Weights of a small transformer language model.
Size: width 192, vocabulary 4096, 7.66M parameters.
Each number is 128 + 24 x the weight over its row's rms, rounded and kept within 0 to 255. Layers, rows and columns count from 0. Numbers have three digits each. The size before them is the row's rms in percent of the matrix's.

# layer 4 MLP down (transposed), 768x192, rms 0.0723, rows 604-640, columns 0-191
095:177171135158094120143121141081122092124085154099148132125117175128136084116115129142126097076149101125105126144120080134112116085105153183149107149113144077140114122124165146124132113167100136107148136125155131125141160134143126127133158095139101118157159145146113108130074109118130103080142065119138119130146141121113143137131136108116124134120105097134134104155137145118117139109099130086163101147169136136121126119132141158101177110174134127148102097167143167134161117148162119120159147186167144081151127106122155118155164118101130083111149119103125104099114143151158146146
084:119161169088124147132123146105143121104103092143144135092112132147088149089099131136152131099167153146162112158135106113093148124152119086130145164130109132126145125154117123122118100171167107147157108103116110125094148111098092075069103085123152114149127152130115161149148139174142150177194156126141122139115150133106131142146111130138109131125138137123119140112098117146154097119120130109125153105082082116164142108135126115140152152127110148095111131065123091170106129133141109152120122113159119157104127175131142147126166114132149074162125141142079124148114143108130190120
100:131106163114130137101134106156131130136078121134095164098159128138125134110128079115099151141160105149154153120153105131129127108137138123105115123122127146060088098108123111150165098145109141080108180191144107118092154080162113128074095106114119150150131104135117107130147155148137133122126106165099133125113094112150149136078154125086127132136114119145164150127141115157134076123146141145129147132148100093167150131154124106137160162137115138143139188118118146122107133090136120128127124126087155162169140146145154155166132123106092122166083174113151132147111125145152085120
082:150140095118133137121129140097093116141120142159086118110150126125113121140108127132157110122118092126095141106184072113142145119136118066113155130138129127072135087125122114169146108138166135125147117086130163126145129115074153138130139126085126141121153109124098187123178120112143136139106107111138131133117145097125164096142136146110106103085122128136100120149187175114107078125155119159121136137161130142139176146144152133175114104143138138109068109169145155146139126126128144114087145110150107119137122127139119134168118098145084120183149173126178144109119150149108103104
120:106114110085127103138118115096133109124134138111123169154114149127119128148185095110107152132147109133148131125130116126162121095106159121169112158121141140125092110138144173085116132134117122093147125142128148120171142099153116114157095112117107106110143074077157074135080134112154141180078125186125168099163157145165136098111123181114140126148154140142103130158137139115083138165086139145121200148177110114132093125106106102146150117099116123120134135141147126123104153086151127121115133160175117114155086118124169121133112134136126146139089137139135122124126125112153121100
103:130174159156115147088108188108114120086109102129102114115079146127102129090152144125135120169108142153156096132111148152130130161126089103172136134133059148131087147123114155117093149094135135163150091117110178129118109127117094137145163154095113134123144096141139147175111092144153137152109128090113124137116109131130112122126147108125143121090097080159122154118084140098133139104099108135102182146128106120149168112130142140149106109134109110122184119116122138130118137175121117130173174111136135143090103131143147106129101091113149126179144121137173116165148128143121115125
072:131110148117127109141146114137110122102154160160106090139133063115093134123119150142123137082105172120110119108124096130158105115103161146112168108137106122158175139118145117126133081111118135129111125114120124127088146130105154098135149119134129166150169159140158113101112150091117157168148074117134124133150102120138124078045152118136140067092155134175119114108124104129149122150167128129155140175157123121131129107146131166138064135187148102136126125125145142115113138121119161119110112128154082162123117103126131172117088121117151116105116124153128164105153137140170138143
103:118148155143123129098097121156124100164105155122110117166145130128131144098077131160145109111099118105124089143083126143135129133128185095098154075128122093100124138113135103122150146095129108073149161103134107152131138142148077178129142182132142134127168156109132108156131110149152134197124101158116132125114156150157113093128086136129122113071126131149128149131148137105124147107130072137169126147136106129129140135121104130113113114095123094130131137114109152098143109092155089138136119158097105162096079155124095115179125122143136141146144168120155148157173114158152151123
095:127140144136151110161106160121130119129118160136088158082144134083141133128133091098106109091143152187111163142151161133182147111114124144107099129119171109111071120073089119088101143135095132100127093100136134157097175134115109105142117095132080116132120129142151109138143125156171168124141132154154118147133146136126065126096093114135107108125132158115148143190101139139110104172139151122175138163120117093117131107142151127085090134114128174120109104141139142117149102125150115152172134141140121120140120136102115127124167121120137143144159135119112130077163109146162114111
093:154107068161145136144086071156129142116110136128118076137134117120143088129102125094104107102134150111113073140144140132136102125120166098116141134062148149098117200142132137133127132118116136153117145104105099159085090144121113144134099147168136106136126115155155144128127160088138135090144136120145114132144139089143169140112087127187137144134098174143120105139139108138102150188115149124149115157180090131108147089129113126071115161155125180179158117127119170098125138162154114141140138129122116126153131129154126135127089128127107113153134144105112123124124128124141130136
108:119137159138120124126107136093130158139107129163137151183163146170111133136148146116126145130150140124099124135124104152095115153102169149126124141130146137151130130115083101143104149099107142099156125142135129138093128121160105108124093141126130131119136060109166109100097101140086062162126110118114150152151095105141100127177154123109085098147131170142095103117086163128126129113127138112118123173146142133113126131123162135121149121103140134114118168107112133185135109058082135184142172124145132139169121087146162127151144131078152152081125112143122102108139140139133159153
101:135139136101124084123139116125114112111144090148127165115172168102129102107132174138172141101101100155164113110146139146093128112120118165162096152153107168144126095118136126147096115174152128117119104196163116063096139125110152149106156123099149102155153122135105111128162069140115146155142121108108143120126146142175113118122134157183107126120111129143122142085120118158116117132127105122136088094102121135072131151137149146099132125087113105123125131120145111097117124181148096101163120120103107167141144129099158128118129097137110113127169134138156146144125184158087128138
090:114160125138139185158158111145181121139136123096140124112131095156107174109083129164160124114111145173121139111123103109140172141150159127112154101122137140096140103118148171118106139140125069102129108172119082137104167157112109139115149145127127125116136141084106094128146107116122152120135099146149129084114138116118104131144130127096113126146111109158128183112138118170081084122128128096133144103162131104124141149152113104182109116120102087098209099113100138130148118146113129114130150138159130138152167126112137104088144083145168128127130108151118164099128170136121126101
102:163061152102108146122154131158120131140149094110122104119171155066113146103114136119106139073140115134139112165098093132153115096109118159086130152146135129138114187118118093122148123178180122137108145143124100144172148139155052122129133148092114096161118129116106114100148158118112128102149123110144151114122109169161129152150091127132135151109138099147125113158107113134099134129133132182153131142162138138126137077143170107116163117153143093121118149136144167091116087136129125130101120129136092111150124176128076161144120157134107091118119124134120123123120127157137105155
107:131134116128126145137103120158111140104110080103131093103133144122148103126139142151133123146120135116190131114162121107129132186128131131106103159172167109098126147125141119083110133136107101173119093135095134136169106139092127134098138141102146122110129135121137163138145131108113167090131140132120141150140167142114112156075135113147175145103126098157131086085114132124174154126131120085143098200102149130110145113122133128138125121116134167091126105113123176151153118118105111135164122139142191104082185114145115144083080108107174137134098086115133091122105144115129147121
116:098146147163143136161092136161108104117133169131111122119143096118132131094101088136136150131115109126065155142149130113122186124130079106094084141052121126092123149159139145092154143099111129117149119143164154138147092079122126147147125130113129145185123097119137127118159138108130171143105161208139096106132127145150119124149121147116149150108107141080128107133132156115175152146162116111153142135122124117098141114165083118146113106147129139109118107135102118129141161106165098158116119114165130119137137134128082148136080145122096138182102125100111104145127105105139132129
071:140128126120121151094142126147131159153131100156094147136154087118128114108189155113158140068118117096124130160133120107102128135135105103070110167132121074145118123116131124133131097111115108130150174128159101085151131137107132146132138126136132129115111136150117107102161150156123134124089094127178120157146121110132146141129135104144150151115142069184109111147099145114146122146149099056124106180102142135149096148153135133101133156172130148136114149161179087088141135160142168103081139131130096155121173152128079102129117100126143155132112138106125106102114151138115103116
105:101097140140074118131166125130110121137112109105097129129102121088130125104112141136126168136143112089173132164131119121092119167141118132116173095120158146092087069113142160152095081129129152092120141129132174100118138142127103152109141134149111102147124103112088084160151119136130119130114116138137138139137181117119147109064095154136140130151127108140169162124155127140141132164145103137103107159130158105112144103131141102127099124189142102110119063132166117162097106133148125125180126114163142156133093096150133129095183149156127106160150153138116121132129148147111145144
100:095129101099096112099168174114127116109149128088142124143132135130124134087108094112100116077139102116132128135142120138121086136168083160105110102133130095080124125124153126135144138124166136080108120115104117102114134117110137137113113170155160165173117135133154135135150133178129141119142123133122131165129123118097120166147134111108122111187123156159101120060136110111118137176117105105129092137150135114149107153109129156147104160177091116102161129114125119169177126170102158124115119117158125135177134157082150110130128122150074130124134119121127184139161126126161131174
125:150166106127140199120135098121154149119134126132133159135091121144148093122116119080100090112180135130160134131160156139163113126075139099136116149145141110150137107128096153124130127132117174150100144150124182114163109124152130116111114118135131127118142064106136086162140126113101115127167120160156111126139123103100104145084132154106170100127150124149173139123131169117127118129118134133148106095140135132104134093127139151107121117110143144110139154143141114092089155096155138099088133140085108111171119079105105095117125165132161091169141105100137114148123110084107181168
098:154124157144177133135138134157174112128133123106111126164100113162122124134146104123142132119121148126174103121055160111134115103090168138147116146120103090164168125112101077109168100090134089107151085100146140156133090119125119137135092154123162131136139164095166126153117156107094094141117099136165153099149141148146128097147118109144098125106133123094132142103135162115127152126161149121130155113175153107114155119086162132151135126115116137079113125123147107146143148118118159129151123139092136112112166134145177164138139155084162172092122115115123144113110074124132094106
085:096116113134121110127134167100122130141102111130100128131123145076162144111118123124181112116130163105113098099128145150134118130173094155155155120125117114157154152117127079139140130150104124159116184196156115094111112138149136132119162135127113092130128152134164086105149160084133148157086104134162125114107141120096129113146137127151097144096152148147152112170125099109121120131147139106135110105130150139136121121144151147120110133175127112163111143172146177090147133113126136154157081099123157145094136084124092077108148121091129175125142122139175103126066123097102097146
101:109105147096130147154116131096109127113110121138130124146107143133125106140098135090157154145151131116083133101120085071147122142176106132094149139100135124109157128109147105108156158145149087108135123166130138145155100129105094101129151126147117134131127075172087073124137107163145068141157153119111180136068100152150138136139159135149088118169162124115176116135135154166156113150137105115141169115099132135122131103140134132156137132193118092152166109112133098115164120176174128139090141154155109124113124144146124124119120135129118116091116145122089137080112162135132134123
094:174102153101096128113113112115149107118130112139134174068110109129116115072086124117064134124136128099140136143133086118135090124095104100160123149175091141133143170118120143182116131110133124105080144145140112097126100139140100161136095170116132111106094160124150134102152146111125119143122163128126145140119136140124142105129154138148108177092182129118135141155135174097107149110119128113116106121084191117165146105101162167107146137150173149144155145138099138136107158122115142175131084147116123149080128113097105127114131109163140131132140113133164090150142122149131121145
109:145144093128112087151110131091081106139125084158111133137137142084174173172106129116134099126130125141150175148117163147148156153119156118094148116098144161110098132149099106190154114120117133109097132121122113114124165127139145138142137105129194198131068098169128128108094133101135119139134127134139142097084173136112139113141119120152100113140136126125124131133131121162144135142122132141162134087149095097119074180139108101092144135158130115118150101141143130093103150143170143125120160101123133086138111115078115120139115140128136153122129122102080111169124116172116136118
070:119086097112137132110162132115115123121085099167152119140143129097107142138168128111117131136139157130114157171082115147095164133153150156156140164177130128104152124144174172146157128139133127146109097103098139123129150121118124123112090136185145126140143153122105153106139186138150094114139140144122122159115129100117115142101107102161114121145083145118131098183118141120124128119118101139126172088160122146080150107134132148095165093120127132107125140135090129116124160157121075124141145111104164140125080121093090170137123102164184107138103135087122088115170150108134119094
096:102157150130130145104079116092149114115129146110098152113150170167121135166114186154098126155157137145122158108117136124120134157162114130146122100154096127168112143127112083122117105087142174157113131094120169137122123173134082168101157123160130152078153087108128097100110131124160112111172131155139120126141111115126078116108101113112135126121150139082125126114107082132105137157162123096112136158173140141105170183132127164120105170140151151148114129151083118126123096095137123133108115096138124145161152180127120131086128128126105134155144142137103097104124134129149102095
101:146145117107118151150125116112154127147131121119131159134116141144143131125144125117113113135103138109166087108085105108129091147126105143143105130136095161106127117144076112103130168150148106145121154155103107106105137123150104091123137096105134135209127114148179140155117090181102104163152120132164125094151112130126148160106113133111104146091114135181145149136102093164145093167100102146126120111080140158139167081097145138118160122125142139124128144158100131144114114165148087090111103131094141136090104129152111128130093153144120173166142127126135158149126141075087177145
066:161129153117102092120129115137104166168122107133126148126177128130101144188115123134125161118130079098152113115154051120107101131090050116128118123131132132160144161135127102107153143088133151122112144116146170145100122112099145136146105172123152183102156132147106089128085146158137123141129140140122146142165141092132134151140093135129153089125109149134108155142128133084135144166124115139058144104123141146153131133105107148102172150101129136154125126151106170120160153119158129120117145122134133088110135114073100121123149160128155119143095139140121086137136115127179114139
095:146125100123088154127162141158093111093156089153139100123127147149167138131121123124145145109107137108157165109126170125120102122136115136168112151078103139147133135103127149119180121142090115128141099119121144165160099148127154136128165120131149113106088136097099112134121162136140105156133111169212159149120167130141125127147109123115095100152078129071111153104098149147132120081102122132073148114140185107132154125134132127112117141131122122116085089153135110147098099138120134098117162121108163101121174086166150117120108143117111144157150149141126104167148156125141094117
090:121130120166150134126121127133113086125148115158155120076144112165151139163102118173140090100120143146119123137153117145111128150091116080145129167132133139094103076139108144117104137109139157132096143132108158173096121126126129137146073125148143117119147112151080179137119126121153134154136101129176107153161095081094103126175110181119172150115122164128098146149121130155080101098110158089100122127145105077154097135112175134116123139097169133091108089108157162165133134128152118139122171111153133105134121140146117129118100140116126129123116159133122084133122159136117098113
069:136074087131098144092121114119163098129139152093115143094183079148135113167172136114118115126125158173137109115111104089116132147162100147124107127130154131139083129120126147130150083158116092129123101125112132135147126135128124149142122147068125132116075116094141119126170123127131104132139092150137129170141150149103134146158113182107125123145105138132115118119150149152167134146081177115174086158087080177139121151111103141161145161118117160112150138143119087139107108119150183114110145153114097148143136116114113096113093103124121139149138128100146147182122125150104114139
084:149136161123163112079166165142113135135083101160103104159120126094124192132133128130138116138113087137103123179161087142117116137102119118094154132103082116096152129084114107131171108159113172130132126098165149065142139099116118099132111149132136128168131142112103102139105110108116130145144100152113184130151113109176140135137145079117134121117107141147100125131123156124123131089110072169139172138135118129176158149131132141079141120113120123145154147100176109125132161094121125101098106141132166148146112132158145111139130059125123141132152149140132112139115130101107131121
098:099133103103148106159169146135151115129114129119124171131167175151112107119127123164136112125070131098117106140158108105123112159159120162164144131147104112129189139105133126134158102118126166118105086129134139085154129139126129157114165124081067121110178128134141093097114118116089084145112096127116150124162160132144150084080184153108122169094121101149170099116101146114120164137133097151153134133126140141113135117121124153101137139108131122115122125171095134111149143089133155104130189148119104156150084119134111122115126118132133141151107105153173161099135124128117085119
103:147105105128119151096149109151195132136141103107156155152118107098109163101109126161146146098140113113109145165096143148093101121142120135066132112112106131100133128136123090140146080131091119168120175082090127158088094104142129135106121175087172140158173141132178103144099172153128128108127128130108145100121109127135159121127106108109125148152106116137127114101132140128126126147189137138129149145156132096098121107123140157084142132119133072142164153095134099166101144136124133143126126108197160114124127141115139098134076167148114127103109139139148144106127138112149127146
120:127151109146136105129158143119129100155082154172151107139149108119129091180141139092119088135169157099127096130075173183142150117090113143136101100125114151159116124117152133084152130154112131153105100162098135126131107134170098103139129143153122168121135122094087142126132134091121116165143166132126137144143082118135110114114132103162079167129164147131120124153109113166130105153109130165120127121110138151166146121151086120122107107117135145139180123090114107157121115124117121162136144095144124170148109150118131136127150149103137055162104122121062154110157109117116110130
093:107122150142182088129160105154096097114151092120128152122163167125136146133146110138125152146126177145115087140092132101097132176109112116119084133135115132164163121124092137121124134123123135135117094126175136128146155180094078115146125117186111077096149095088161124144114163146118151160169168145121105138117108122119102119135086140102141156145106117113133124098128135112096090128160142145159083124139171131095164132136114159139122123168155146096133149121115120136157099110163103133116177138104157124106113144157148179122128125112087107114150131118138107114091120096100149127
# layer 4 MLP up, 768x192, rms 0.167, rows 605-640, columns 0-191
101:111118152127097122114103141181097154127112110111111110140082144180124122136137104129132134126126140114185097139092186081153095094103155104154141166148132163128102151157090152128138142114095087099110173096096089149147138071092127167113133125142169116154118127120134161132150105159125118088152163118123102148164129100125113094078163110144130116126157141085121128148129149125130156121132138074139111121096110128140106113147114131121091179098144150092112103108125162139109144140111074163111151132118135137144157146112087130145110115138149147153152112102146119143137124133109120140
108:142122117139078132120136176147148106169121137106154126141136175114158117099184082150118117088110101163095120142078134128112125101130130139138150156150133081133117089122122123109172139138124146143124148128131135090103161070129114127150176099090161163095125121088155094135146138140115125143100132139107125090129102103117127134139145132135122142150170134123113112135135144121150091071107119148119124089157118137130164120138060141121121138129141117148145119101142071166147153102144089090123173144127142105113103078118145122108117131132117159139158123110147186106160155096149141133
097:153118094111131128153111119132132164155113147144149153122140123068163129104142161100136111139130166096168160150126089140149125108113111092145114117119161152148152117140087148126138120142167092166115153167151147106168152123122149079137111146101111120128139125093140119140104133134125120124147136146169132132126153094152117096125130111145153134172116137109103083152086121169148094142115100099138114103164131082121138097077119164078112127179115119110128125155097141094180148130079165128091134137115120103109088086109115103163120112115170155143105166140145131110164112146151120139
104:108110137154111113130122165111133096150130131121137128137114106127122109120152102157135133139104123152080127129115122134093146123139134122155159138102121138124145122132157173128143130134094173090129135120080111121097146187151117152142113130118174124086128095093085110127126120162101107129106143168076142124110168137136147135130145142106157158153114108120117147158156141104052137127093093124101119102183132112159142157092152100128104056162112110113143146127113084123142124166122156127125113095170100107204118142127162134099115136144085150118137145150150149136166151124133128097
109:130118134151142145144134104112150124091113098129145150127127143145163127155111100120088128095051158123113124140179126081117099091169116152115140136146136124130125134117129091138126160133107136069128153105109096157131108112155113175122125089117140130183110128129112092141094134137135166110106078193108133097161119099105095138133146158125101133143131109149131169117176108094095071161132145145100134154135121155103141134114124106143135152097148117144141138102124128087098099160126097118106137116115120143131170113116148119189114135124129148151118177125106160151118134095082126149
103:119112148090089123138157118124161124102101128144115114126120116087136100139106123128073157115159170087104121128124160121137119129115180142130185103097116115126138120131173146136133135126123131101088118113093111123102190174155144073144137114141138129139113109153137146146111128122100113112149123124121152104154118148147135054107144146120104144108131111152124150122119127135160119156125135133157148084130112147117109118156093120143110102150090104137122089131131119084132118153163105083111101091126115167123082133107125123152085133121111142181104143177108181072152160131155146161
102:155155137158082108151109136148147146113137120153100135157132146137102103126119135124161125154107138150185120126092145171101127088099100137144106128132133134115107134133094112068128117113086128078146179117122184134128158132133135140155134196097114146106122138118133116113116126078132165156124090083140143132108131122157092114131133133121178114123125159117093122118118124119150162138123117172151147123135089139108116138107111190142139119099089109094149132126172177155139140094162082116114154165120171095116113128124103120125117106156128134090122126167113104149179145151105132118
091:118087139098076110117100126116148134146128085150159115135139119160160108141114109120138128178132139091135081110129104122101134154130135114114150134127115165107164094140184120135133099094146124127161133148128138135113097123168136123138122142152157159146181082133129151126124114149119109115106127120096170135102110110133138154165138158103138143084167113143068119100138166095116192098139118157095111134130144127077168168149069119148132175158106085091154145165116111117145132123110111122156159156111158085122143124157158117146096103152135131127132167124136134112104131115125143138
085:157156180150062124072114136134134106098111108131161144131138132151164176088151148114130133115106102129110141102136149163165165124142129124131142126166096107131187080151110139133112116115163117110166149143148132079164122110096121145090146141123169137118138101115113090096110142125127136109133098121155128141134126136112102142185123119111131138112129119110123139126115173158112089133147154132124119102105164133139177112132139131159123133060134100104086150118166135113133114074113138093140102088112124124109163139091128096163101096154126148127118143174115115124142106161110142106
123:097178135119090117115127136120140172142138131171138164189180140192142124164120127161151114110173072176130085111145122162108145104092168157153123137140139131104136068125126138146110127115161162101141115143115128146105094133124134125117101104139128158113155080156129139102136102110127126118100094135122134148121104124145121116190127124125091136134125119128111131138087135140136116121143110137106107129114130117142094139111163143120176113110119176092099155112154119132131145053091097134154139149102130110127148057119143117121109134139120123131169109131103092136121140142109161133
105:110124112116094126105124118178154109138121127114128119132099153152121128096112151122145136105132108148181108119167122098143136150112081152100151144105137169130079123144130114144126090132142122138135140185144154130102127065096133125112124144127125124147141114118140108144113119091101136162133157169112116130104152122103105121148188128200088103145152129123050147156145117133097102132106133118103099118152163143147124146107090143115134144117136155161123137106121125109125137184104163106144052092127143121118124139114136145116133134100175154096186132144124137104154097134088134143
103:111162112141100148119150131152165099127151115142144134145114150140124163133081139139151164124126139164115132141081165115174094119160129128133138089162122143104121133101148116131114096150132090104155130123109151124099137124116135146121113163146094130117104126070151113140177155142134146155132089151091124101084126139135128108161145135120093103134107155123108140114096143149161131132142118108101132167106093141093137167163143128130121122124110126112160076109122139152143111086118109073097106101133155145141185146142145160089150095129158133093150154175134164086097158121082141077
092:117164097136119117167104114111112135129164143114132130159087076136119157154143122142108132124091132116161087143144132085147112126129148129122194172134128150140142095117131152157095087146132114129149130146129126135098167114138147157161147135118103120146153123113133107087124143121119145126091132112118102119161107119090107106123166107156115130136166114108109081119144181163093107155088127162090081138152135169161129109092152113153132116167107091121157123102093118125168124096098107143144114109131103182118113152080166131144134107103101141130124105152133141077129121162162110169
107:118170086131150166105134097142120122126143078159064076140136104110146098140120070121162154150137107102165112146164093157168097165116208139097120129107132133153095150171120182143125127113118120148123121153110088165148108119105145140128108133111142103113123108137148149140118100157133134134103130102066127118153157136100121162104150147134149164128138144164123099121134114132136120115112158146110134171122134120144147110118159127142118142148084145144126108110090134127116139127119105163120156142151150126112138116182164116069099104132114137122105165127128117127112104129093165102
113:137150189147108143129156096171115155108141118146123081098081072091146142085126125143130146115125099157078112123120166174163165119132125150134110124116123113108074079168168111123112096123149138123124121117144130101176103108126080110150130126124148138153136083102166155131140092120137145132094127121132137133135134110094122117132121116117116129117151128112137141090117160153137127133153209128118112131124102113169076146132134079155137106127154128109138129122156109127127147120159103117140134149166144192138156144111151117115097116141129059154120139165107114145113119123107129112
081:127142145101135142141138126139132108109127175117098123110153134127114134135164162113135137103163095118141114074118139110126109183066137116142129143125144161127080088129167136130163123108101091131138111133157123121190109142139150116144165137166160128145092106150170123124112141143146130149141115157125129146119111154107102108124160139100138129138144132146131125105111075146123104108121136140095098142145062133104132085117114174132099128143114174162132111156144108119151129110140151089113127177193082131136129110128164098078080108099154115145098159141113143085143149145150146156
114:123142176103107125148110119149162137128126159088098092095159117116118143088122127126125156127150085168127091138138136141132103145101147147114133076126110117115103086130163135144160076178092177131139089125099133160125148148122112147138140138103113140162123150140147152107125102135110157106111137157166139130127097130103132122115135138169127122111139111125129140109097143120145150156145099108149125111157123108080132160179135132138120106150107147103085101158151162146134138103155159135115163172139106121156116139191119064156172113111091126157063127152122138078141131119140116129
113:128139109136145096146131141123159114105089115124106129111163098124110142108154121145145120145127135109164078130129091129090147139176128159084120085120112140117139153165115125135159116126093156107121137170161132112109133163170148154143151136187150089162123165118197145133116146082085107127117115104173116118115109131121144136116187161143095112138145153147093135140091070130107141144101128123111153139114130134156145116123123152148133124120107129113123138132132156160127164106088115119112109166091106122162148169117113129115173080116147118122126110079079138103151114149124125079
108:143158151158124144117160156096137093153102138108121108122123136115151133139150129168068142095149133170078125107093128132135187082112145142127119118147110107145152143119124112103106139125097155154183154141159154134123152161129121147171091101146125136105106083141097089144104118096090091138128127158144132130137139141170115119128149105143136150122122115121111155143153135105149150092115082108088087135168126147121185151094078140132157078107134110129120156162106097115163154126147108096111170154142101103132140119135145127118107124118113121118127125130116153158090090149122158078
105:093118150158136148142122118156126089091129138122128166126104087130045118128089120130141129142114099107124096102116128095157072104094138141122128140098119151129122077149146122129169137146161113118139132134135126163115122140103140121151118157123123108108126140140124111168160106096099120098114113109107142120137150143126128134131138141126132097123126140135178194148179182109121106112144123119147114122135123090081129124104142122130121132142113117147157126148155082130180132108122161121165121126039112116111186138141131168135166159094136172157128147129094131118128153140076151145
095:141133145134150123100154086133142117133141209130141132153130131169126095146145089144098090122105120147156143105129123160149108180075174112112109146114120091090136117114128147130121105105151094168123110118112113128099174147202133140149132141116107129111163114089090128165129151140127108137143136106155154149151107087139091121106109135129156142106112116092118138121081100172151151125160133155116117117185146134145128150115191132138094130156110131130171136109108148122121086120110096118127167096129118143103117144139122085142124124119172087161098119100120117112122131140109143157
102:110134098135149079124131099134130143106095118140172148122144138134125127104145097107145183132165115152118131139139149104149124124153108095119109119149149134157161101113113130103122116174089139130146130149155136118124175136154156141145125116134142117123136121121180152130111069103119119144145162134128157155109134156122089125127161101127151142130137190097115109129137130152095104114114110084100106138153110095179116126088088138115146103116086112090165117131128186122118106137170140135105131070136091120178104093130172124130131170132138158101115119145156118105156078070149124152
103:154124167126136096139135138133130146151125119122145125155101114101143140111175072166157164115130146129136136111159153162160112113165115146153115144172124145110188107145125108146128172128181098143108106121120146076107142114138126138162118138134128129114099103110131190124135088169107115156074085107106108189140150122114129092102148127130135107126118143131108094144144169127098134108136145078113123127095139084129129130101137104128050139093111124147142119158097103081161138094140127148100092140120161131104124081137135125117139133135120148126104152118173139151116118119147130101
090:092146083132105139117088113113158176125147102172100148136096106168151153095124088141129083136158145116115108111164167083143134134097152131149160127142113161110109155134100110202118094123144137113129146123101109134113153131127135171135191094154157157135090131106112148106091111083061101135132155110145140131094162112129098127120109131114111137183144165156149125132108148135103130134167158105074098115148101128114070144135112140123144139158126139094104136157121143128114154157129121081151144116119146111139110124126114112117105115116133105127140154133115113091147129150108124138
078:140173142107136120115106186184143108172176148112133117157097112142146130106125127161091110148102129149133094119136088108168077077120088115112114141111172098160083145143103103152114111084129099115140116145148157123159112113154112157135175126066097114117119090107125129136117140122106144147134102132147142129143135161118136123132139119128135121161171152101142153109134127105110102130155075142104144132094155121165149138150091095138089159102131129123093133130148136126145121140160161112112150140142135100108188116160134131155115123106083147134139129156137132152102062129129129139
094:076100136108137112140165139143147123176086123132124106138161118085127137103124111152141117107080125093115123165093105133132119119128125110108144117123136160099130135136130133121152115152140090181147141144114129126133130101126166124102186133108110120157104105157135116149171137156148161105113126147112112101124184142119110101098112144117113121071176091120142155129113120110166099162073182123135115135097106094138150106186137164144145137116113101119174120128146146075145146139116130136141153130118124078187114131126144116116152118109102114157106097125143179157125118091088131126
093:127122149139134101134151112122158083120114141125128108121112126121104141154144143099160129135091115097168103146164142121139095144077153115106116162146098138129123122138118154167107088132156122156158103070119132114090171122172127155139099125111129130124111131088142113151166167106119142095127143129110136144111161084147100086198154059126162116142158106104120116132122160117144144126135176096127112105138137112142139154109105085137112119147135119137141144124083143109144164168109116146111119096142112123109120160121153130100150175198107132114111066168123127120133115162125108129
089:102157109125175138105106117106132109136154172105133117132140119127136129083140151105119138128112174140109100134108161149093155150123166188116145160128102151109122100116126148105134099129124161164126090138151088076191116152110161103124100087143106119121128146142136170143158110125101147101167136129122159135098104165127148086122162140096119115140131114116141123061098127148127169095159127130131144130144123103103105130159126106120138102129118139098124162109163149140103151141124122166131095120141099160092123111169191104147117082131106149118116152166138144113114136104101178137
108:134115150143114157146151159137127102116130137145121133135140120200142131138106124139143123119103127145118125093153137122114144106135132157150047148155126094131124170154111118159136076072089124124160121142160141122117125151154117107156140121100093135111112151133123122101120159115117124119145132163131124091125166134119130096085087117127135151111153153123118165133161095137105118079124132132128137122121115110188096104123119114124157125093147135105123117132167125158095110132120153153058184153146134115143195062150164127112120092118155159143106144158137097127131120089094151121
099:103115125122127131114122099139140142118129155125129125137140090139167148106128137146120108132102105117153153090118155148131142088101067166129121118113094155086108139127122124139130188127175155093122103141107127180139148116107121121118144130128184095120133166124152146142167166126128140164142120128128104119162108109138135103122151133166144102124116124110129096079104137128105127128099087131164152068131145103069145156147108088181138111121114130149101111168123117144164098173177159109122116080103126187134170096102133095108115135124151149127112133151101122123103098159112129154
101:101129095153147131095122109129114103135109134104146117136152130122111101157125144136107141181106134199103120115075134110120140186159090087119144138106129200166119098143130145114169114097109099134127121117135140085168130136155165113130123139123127118145121107106133110080177117130161145139068131118101173093088098140126101133161147149122141115122134105127128146098142110121105086130128114116134094131129105133152137158112120126133065100150154116161163152134131129094120128107121158133107149160101121136160169151119168129110111134136155154171114159116094177145119112103127116163
092:118127196128120153125147062145090115157132136122116127055092117130098105116142108130113152114120135103118174100118138080169141112139109116164093133158156115128122100122141125122116085096144099105105125151114105135137182161117112167093116124099148124112129127154159150140150149114160124170139100151158122114124144181135122141138114156116112121159112143151158154103154095159147124132116148125104158137117115158128074103111073120151117121111148109159133118148094154155115149210095135133124109116112112126137111142130135131143107084115087107150125132108099151170155108135139125109
102:058102149098130148072103089095142143053135158143111133129124106100106163131147139149120156129122107174131094142120151122125101132099117125113119098130126102134104170116160120122131100131118137114105081095123116099138087160118114073155122108111121160133170164100149131114125134117120143153136134133123130122180134124150116079136157138148123132134117112100148161096143161147141142128116132156131152141166121124116163154165128147136118110089163108099112150117135114094162086135159141128085134168116173136128147147143175122147166103091128144131127108182132105140154138129109175095
099:133086121145093098133122126165141152144125135113144142105140146101121150123097165188129134152136130103111106123108144105146095134159169126127114101132148115126123137160142122088159151120129099149097139183150109150175105077136155140099128143182149094092111107142182117151137124108115141081106120127117110128134139161101113152105101131137102137134122151118147135131082049145123098128134137095110126089129135134090099090145135140123183147149140108156099145122147123102156189110143096120139132195129146168100123082107152141129114120128165155107125126112124127110138106091118142147
106:132117150111093136110100143159128180113162080078118160122100158128138177109127136108135156135105103168143137140172102103155098157170145114145149163131154120079127101129096129151119123110142106111142150113152134144133155126103155149117136110119126083117132127171166132130116136162078129096105127139134141108131156166148124136150122172136192096121093088132146160113150138097144182112161118109110152117126117102104129140140158143134134154116112105114078134145152128114136129119147136100112116154110111103103153100150118130146106095157075187077125129139160104138106140145148170138
101:130115094143129135134085141156160137122135132151161086119112102123114176126128126156111122107090133170140110106146124075152140147157126085111184119111170136145117153128125191124140138160109134128144108098153128163112104113147109109121160141159118120114135135187101133164121128123079107064133189133115133143130129119108100153061160130111093146113139133118103147078156138111134117116154172126153113104135126096133154149139141111115100114129108128150144177122151074111145125119112161144112166086129152138126091112091130130140145113109138116153131187139127127097096133114154115150